{
  "n_head": 3,
  "n_kv_head": 1,
  "positions": "rope",
  "qk_norm": false,
  "attn_scale": 0.125,
  "parallel_block": false,
  "extras": ["capped logits"],
  "init": "normal",
  "init_std_o": 0.0,
  "init_std_up": 0.0457,
  "lr": 0.0018,
  "grad_clip": 1.0,
  "schedule": "wsd",
  "doc_mask": false
}
Each number is 500 + 50 x the weight over its row's rms, rounded and kept within 0 to 999. Layers, rows and columns count from 0. Numbers have three digits each. The size before them is the row's rms in percent of the matrix's.

# layer 10 MLP up, 512x192, rms 0.113, rows 158-201, columns 96-143
098:492542483684470473534457496557553537365458463438394516529553524550521467472414447470442517529462606441469451552460455572498521657526434547482511
102:471378543528438509448526477506583444508508561565453453553609513524589514514404543491442530436576495493477492532454516527508570536454416456520571
099:452484547612429469424470466472483523605515359485456557524523530536517481527554460434488545581649553442601473479460417612430538472527481573581462
101:494528486482558468486434498547479513524489388616469571512499572528520453556594481523485525536454505517465534369495505524581432544530518551441496
105:450536490473522513538565507489491541456505443592496613457495471566615532477522452475506457546513524576468479517556474494492514474411523496528433
093:481540493487579482368545495561553484558573356484497491500534475442560457393487504553531574469441469515475543430513404490569524525442506459515440
102:496544503541526465421451530580530480487494463613522510523551457470595519609472509531489487460468506396572488471536536435563501474463514482570362
088:345478542467409526511493503480436505436553443455452543500478564488542501505482423464532562541545516527521532518630474545405540432496422597483530
108:579612520504488540549613483556517416458521551504510537478455577554560548542626478507449399439554486475558482532512451527517569468494433526521552
097:492557527438468499509538494538560511560397477411582478504494573471401440579559499454516433488484499445485506454572482525496431414435529445595412
091:441497548508494457528555460530468455465558488551497486565444480522436447562493580513524495534502447491515479491475591543440544550451451517495477
106:583462518549449493497464474547509461564526368488425506484479444469424505400537547581432464466481676502527453548502554602502420472479406492557469
096:544407517547489533507414491582465420485438386405511556531519548471467536503499493506498398454480555459553614564499485475552425544437480479577513
110:514495493517454464553475482450437521483480451483403425476446594542426458499495559480516460516476464474497462465463482557513493535589495537409544
106:558479518533492568570454469568479493461425561484467407524434412403544534472559537448429492412423499458482455556434376480501441606543547444474486
111:611535503501494580371522496499501509399508561553542561461528534487510540561575515513515440474568498510549532479599446519443431462554416449475453
110:470548539449580536433547491477493511489501498560372581547565471505420506531408456434511503489532484425496580488540483532494405541431487557461490
106:542580420546529531424568474494413380441545591461569501487480568554502605525515551457425455387500442437555474480551469485569556521503504443459509
094:478446490425457514456528498615497463577401489435638496475617503389472422533494584514494415475534516497532578510552545531526454500514514497434560
103:574580519509535447420420456493504533458536594489549518516454536448479490556490488480490538413416445513479483441493510471547408477525486574471460
091:498524475471562487483609497437509380475512532533452533493592582493545456506579539481516450526518518487463475471551532518492552583514544448617499
094:514416509518425454437478514536496506467514470483547582585414408537566451513509539420454459472489428461524620508534525447581457554454547503555462
103:496501519514398562501540537589524537570492494475564494550400513465450422475487515516521425480444496426460466475426557488524493480529439540488489
092:511490493506507386541481467543533494460562485466442494487564495513532448481623424549516598586512509516518444449450477385498487488556512476532506
100:495607546499497537491614432531537524483448527541490533496586609578537563467479559467470462486507621533488457503528462522424451443494475484525548
096:515524566530483512493535460539496509543434466439518450550514457422551544576535527383416553402432546572456493600399559511456485490460526488509505
104:471507484523516563452516496483454471529460457508457436491541401514493499497500398548483467431454399497531458522513518549554498489550488424449547
092:506514499605442423466518519509579489512356526494460570546459452516521568453525495514507500570510479466487517587464443538544457433402540469432497
084:441515484556454504537455515557392513487515444561502526531422504584587474490490499442389518518479473510509537490457570568582491442468548509577445
096:555512660492432533551484561538627478467440499503513544500477431529628606523586455579372467543499461460508521450529548433457538618452394503434512
107:529554566512536448500559455482543574474548486426499490496468602489477488613542494551496534479454567418511420429521589560507523497429545295543483
092:523510556548501511504451538479463469441525482587448487488468472460520468523474464406548431493509523405471527445506515518558464438524440350453497
105:498575480488623466396529456523435474530595487485570488426413487489460477499604462500506489408489517509516517522577530536583526526470456470453303
098:471442461462553459508510493459484547563509509448498408454574503516469481491553519543507529579427486482495572580538504352569485581486480542433460
088:530514496474441422540534540461483436530435388509493453503570476423478513458508527548452419553572514536519583519467532425483487519501488443488480
091:408493570467481500426447580502458458431550608567574456565472439557502457491470490497556571528512453481441472471510595544565535491510440383466520
093:517559433492453501471579504454562602550482562459465547477501526518527547436492557481495421482542574554541425524474552485530496536536422529487461
096:448431514488451476564476511610428400571403513469524574465484590437527475489483532480539462608435521520459521545480483546425478539458499474527501
108:427444482468533517556432505621466434513518501491478485522505421417495369473547473493526473474565502469487412586562460481540649464488525412577594
104:483549559426444459478451497476413466500513501541442473569575468514534549526452456522508435454527499534541443522475459500506401446527480502477501
093:489464523554449503501503507451585487463514545569516369541418527515489421502502468354518554591504486438473490516470523538552539485531587508489545
101:518594452707407505571473526491449537489451469628542489518522452537526455398549475412418460508528490459480548465489486529536443522521515544483491
105:490536536507570503415491525544484585445586583538504500518429495532465545560576538522549508431590474503482455477541429493450477511516439500542533
090:519479490504577426498520498551440525412583460533457511491540638534451503446422496524484505489566596526509471502490493435525519599489498465506568
# layer 10 MLP down (transposed), 512x192, rms 0.104, rows 158-201, columns 96-143
100:427445404485457456452486548451433585507552527551599506456504455423484480490536481521506463452507545418549516535528501593500539461541537397502554
097:515576503505520558416557467480502441562398542431497410498483537474545426477428549532490532468426507477453496497454428568379430563446608522387454
101:413551496569477520476467505581578483524489539480491548625523470539522504522478488550417422531472535503539558504466474503551631470450469473506574
101:454463544510567487448522579435548584416503512436573585497530531512517496520496503509505567512541547556557500470503493515518601500479362502573494
107:502530460535528486548492538484567572473521548547520571548453401434573509560427422490484455501525531562459428506549518452494589506487460537500522
093:438496471568503504502487507458475562455534484490610486490494515480513419450470500488459546598491589476406530567444523361553337470467406508354548
102:560512496477524486468455477426430463588497426494481552499515545429544509553401517539532441606515451515565531590522437489554469523519472619444534
090:540574527515545455491534458518564520503475433559457534491517450503382481483478567531484549521434460523385547538400545425531491525506597432459517
104:474485534459593425465517410529510412521579564468511540471508526541452522536488634480487566503553501562534468489507518529598615436497461445485487
097:527592555507530476482527541429397399503519605530520543467473524523574410471574492460498438510559611490458433443504497518451491535499445487562476
096:548481573565495511581492476452450495469543562490663470523453475481518547497486538509500450473524498603628552449496470452482542592484465434528383
103:494508497496470474478509565524505530513437540409436535526505593498545475490512534556503431468491536431460431440495429491556556465499508454471488
099:572512478538626398580536506457421539437513525405419501468555456449553505538539483486597518516513502505563525561572455442504535497455495518576444
108:539509405556559441549452477576454542525535486430552476493508458496470515459589546566591531495484498491491498519549405502458490435363453516478492
105:512475462451440438463470508529543511547556501543596536485508517467540512580467502651487497538584481507515493492467575501412316455528534502505552
106:505494535532509489402503495457431520438603550446407510492560497458402562520510482457567460505499442495528568527506474497548623449504471493568410
110:432640425533503451496545529477596488413525439484450533617474509537526521525512495553482465558441545476563548511432494422426486495599551507410527
101:471505507548428460456580498455507510421561526497481549484566531495528567518450540446438399485474615547611465458523492571551471429423376538467496
093:526611523500350529524495487470578573495525578456468467502495445511523519447531565585521532491547425456496499416484582571526482420465445461576548
105:461536492480388572483440471614590505494519569510412484541549474420535571397509460480460470645560484579388471460460451501514473490493573415464513
091:435450525464462536489530475551557445419540456494498443570434579484546639505484514519485490530473472419405498487526551499476487505551413474479558
094:440490507490476344506462533506492479454569445545404557507465522510534584493437456441479477542489458372396509500573529523506543450516489531612542
100:558475457569491506481470487490486511570468596429472518476576446501521449432412491471540505567494488539565546498510439497508504471496535450548528
095:460474424454380504578530383510468529445512552365574487500468393566465458484522566533543459525488494480555569432512578448434493463575479465499524
100:531572541515456589475444540459510489387536504564446483491463563472416484508507517582373472508555490586554463503484464507472411448488524550583495
099:505626482548465565498583546377504433499420477540513481577574547560474469425538560558553522523454519588546568525609527531513511489523452565526475
099:446576534531513623513589430477491502502493509518580337504479534507490506440507465364516495498501527518470473456475429524557542547431499557485545
098:569454536461487551555545539448489447450595506516587486567554502466494527430498504465475534490550492473575423581592477554530508554514425525437500
085:510481403507456493525503532447410466545458514439518468454485475512517476466463516504465539576489510506555572595559534419495462501586457460411550
096:435454483465469458420434497516521502529467539504454544513534513505589464470465548448445497541560461458558440482482524539466556449531570489474522
110:560562502451549512496489438509440518406508473477520581468467437469460485499474508499497505499552581545459422443540458536518555558414589547507497
093:493540523509513619477583553497553488607473565517407448503517455500472473594487488482571525521516581511397407454448625492549508476510475546420485
103:507589459473498629562519526490442584596464487587498415524533482491496405536524436543609442423486494452551516432493568472502526536512581530555493
098:472537496431549544402473581431587537554579508588518562518528378528506521461533506474482527528470520440508604466474463566546453571542529457459462
091:463541527533505564528456446476523505495510574503519449442528507587542443532514406501525495417504456414386530486504490568527548493500467589490549
095:610575549452509594458438515512499552498454431456509494502476491464496567618632533510505421465504494488470533557514486466479501521396463460429580
097:418503527471413531433513568603546578501524539544405537466542459483541519426585451470448549512511519446539526443386483553576443524586489505467502
100:500472517484406537501427509469545549487473500537504367507586505539469579475541483381423555447495427470455483578571495413561528616610452477471522
105:526487462451582518435531440533511539499451504548415417452469578539492456507556466432548454504463546551584471582555540519514440627407491449509521
104:495462534576492435568545560327473489531435465485506501462523513412497501477452435529536460519508466436478547566457497462433542433500484447473436
094:549475504545571465454484433455562468527506520532445555517567442548474516558473479450414516423475464489610536500462467430508554423504509429498543
102:513449439532524406486511500432517502491504607474449563437473612457567479563545512588507525552490492444558478501478537444512430492444570586565442
101:596421471514461570400481586472496540470467553554503541522486423480485442544549524481521534513517450504532493489477575496542541514472433550556541
093:499593530572455458442447539469501562502431552487551518486432590472498541476547464502478498401409475558469542530470432464540466403541496486510494
# layer 10 MLP gate, 512x192, rms 0.108, rows 159-202, columns 96-143
098:473439569586474534548464429586524535421509561529532432586557467497546397475472477572455530449494575496503516467519519526559568545530432510526507
104:487484476508500519519535474472516451562448544493463420569381551489569425566549498435540476496406567503622454448460504560567471431497476430494491
100:492499549501466608452507575604598539493443467597364478613459513478458467545489533542508439536493529524530487506542461453573502489553402550469550
101:481541472501462479499448527453607519543591469457470423504527537521454462595528606538488540401423489528523563385424576501513600552533507528401455
097:511553487446375611552504491463445606448554587509493449541449471611505442437611457521483490534496509558532515501590551447556516572473419438431440
097:490536557515557537514381523507561441453564477485533437610538435509509525479469410515484462473531474532510517518602484546506470535485439446486456
090:466451542522473522550550557514532436446552540471517538524499509414511420512432438488537557513465531476515422526526491508580523421493465589561477
108:442513503424478451488392587530539503529527508462461526481469536440502494458460524461476527354435569565631488447487433505496418439535512492511441
091:431534488451566521529562466548441529396425479510508400564450508482430398492467459489504443524460533498494453474584463574565534540538594440474422
098:522464412512471493535462409471530501544484466519506494496494543536546438493507448492463503469544562474568525488561479518575530512524602553485457
103:490485542601421490490406449485441546504476547506493470588475504557528420513515572432426437460556525421576554527539502590545494571581452513517464
098:476503419456620467577509474589511512508492530493559423473531501479479516532499466536506615494398539527517483385590513552452473504540526486534567
113:505521421498482508565452517473489528522484536483554483629453479545432415483499519577431531479443604523489527538521533513494535586490437582461500
106:509520531627445515572392514468531468495413481479488504562516519442481522428561495527493492394451574569527495458541566515521512503476552537462507
105:441503523425440514439439535435458535507542552586442459485538523391455448576413448524583457519563546596518560486579524439478473606419510515461504
103:544553485403450527520498569498568570497531530491471439572406512478541436426530438495457561450548603584520554521508495580470560506477436544575480
103:558515514541431481569493471409538493481530546409484424567501626610513515389487465549409554443482535492460508457461410461496484505494494519414420
098:452503473513504441410525466471451466542390613501590473497500592471447452552611462514432398478578471513501471422559579425489471474538537495510489
107:461450589477430488477509502576546441472466465540466480538457503511505501475585487546494559527427488559566477512507518469488549559462483482434540
097:433535413505477502548407460525454545500424531472503507513491614511487531524487472480471583485524433505437561531540550450490427467506478440464600
101:622479538449580493527502546479519513502491574501588502580357553550528462550604490503421477496549596447496484589616522489529538632530549541561514
100:609512531547546509463407563496544599600405521460567542570552457490537487547521533515557514485566501469553545452515511614604555401551590480483514
092:524483527516557449491507411490524533494443550512541487545439463466418524520417512579487526548468505531535520485542613608453475440566550535487480
102:419520557490488492473567620476525514481496570426503500592515552496479504513530556462528387417526598497466558536532410416379456491468411505491532
103:492576468461469481477532542483524465573480526511498473417426546484407496499563427594533507545410468532683508529546467589515530491564507429471442
101:512491628457569626546517523521586459520536493530557491558549589431440474474501527502406541505499533458476474530499566490537495513490554514527466
100:529554606469482497537468465445441540563437496567552374573487474523555414582570495491468508539505443454501572474444583569501448524493464527401410
086:487576459587492509531377481540501433492480405420472486468530511508517521520554502493532402489528475505525455571452443496485423538500473507420534
097:541446568512462520564503420432490427441466459419501498562456461516537477502534440438528506486497548465508470435572515438581524566536560541513459
102:572478584555455568495470535545424415487482498615614524535563431510512472582514446463542432507508546520525515455573500536496447534492539587504419
098:517527486455468463540566478460527527514553457515516529473436462576534539503592502540463453463428538562548521496493501499502507400510532533557437
099:486429593491527516498458631464507587563476576470460426573488495512402525535464587526547462470478500518559428461489547579479493586567595490548487
099:469440461528430433527546472506460515452517511524530505490460492460370473490533576504496463478498508454548506386507635550539489588525584531585436
092:540503484526444450588531516503460571509539538479545421477558466507501440524481417574460517569498564526546518586502460543504527533532423562446498
097:513526534592492529471464494447492559433470417478464547501461495559453511567494405488469612505453475548616601500477414447451431531495545576524576
098:506537521460418483489431575496537531533497518469507449508585482531512454536448492556538493505504529584486525492401454506515530446527509568422627
108:468527517528470507446471501507588495482505429452457456463483458486482516458466396481527606392492505511526387447482455479522516574541531480564556
100:518564469494477593442428501486484530608474486445542419528542528488498461529485541528485517444476496569504563518608524558616480507513531540424527
103:450493515500387522528454506511473506410494515465521333620533528530456510420450526569422465427481557526576500576515448502542386564483504501446452
095:548488624481488573552507319517495445520409529512558499544468489512426490537536438512399488471444478494496527463574491550545514545559479562558502
106:454534522553449529562504559475479459471492506454571452501527461528490482516519513494475517374527511510543528386550438497526473496575540628426556
104:431481530505445465496465433551382484504446452477564478552517529470511428519484504516507435507397554483545573540525551505478519438598527426466563
099:487486542477556562520482416446503558570597411498485422464504470513417537523480551405497506505466441482515448542509610494497468538407512504472492
110:448535499612467461499482522522465508491439563557445414526476555485522492470579449454430445416555514505556521583592461520521566536552570442525516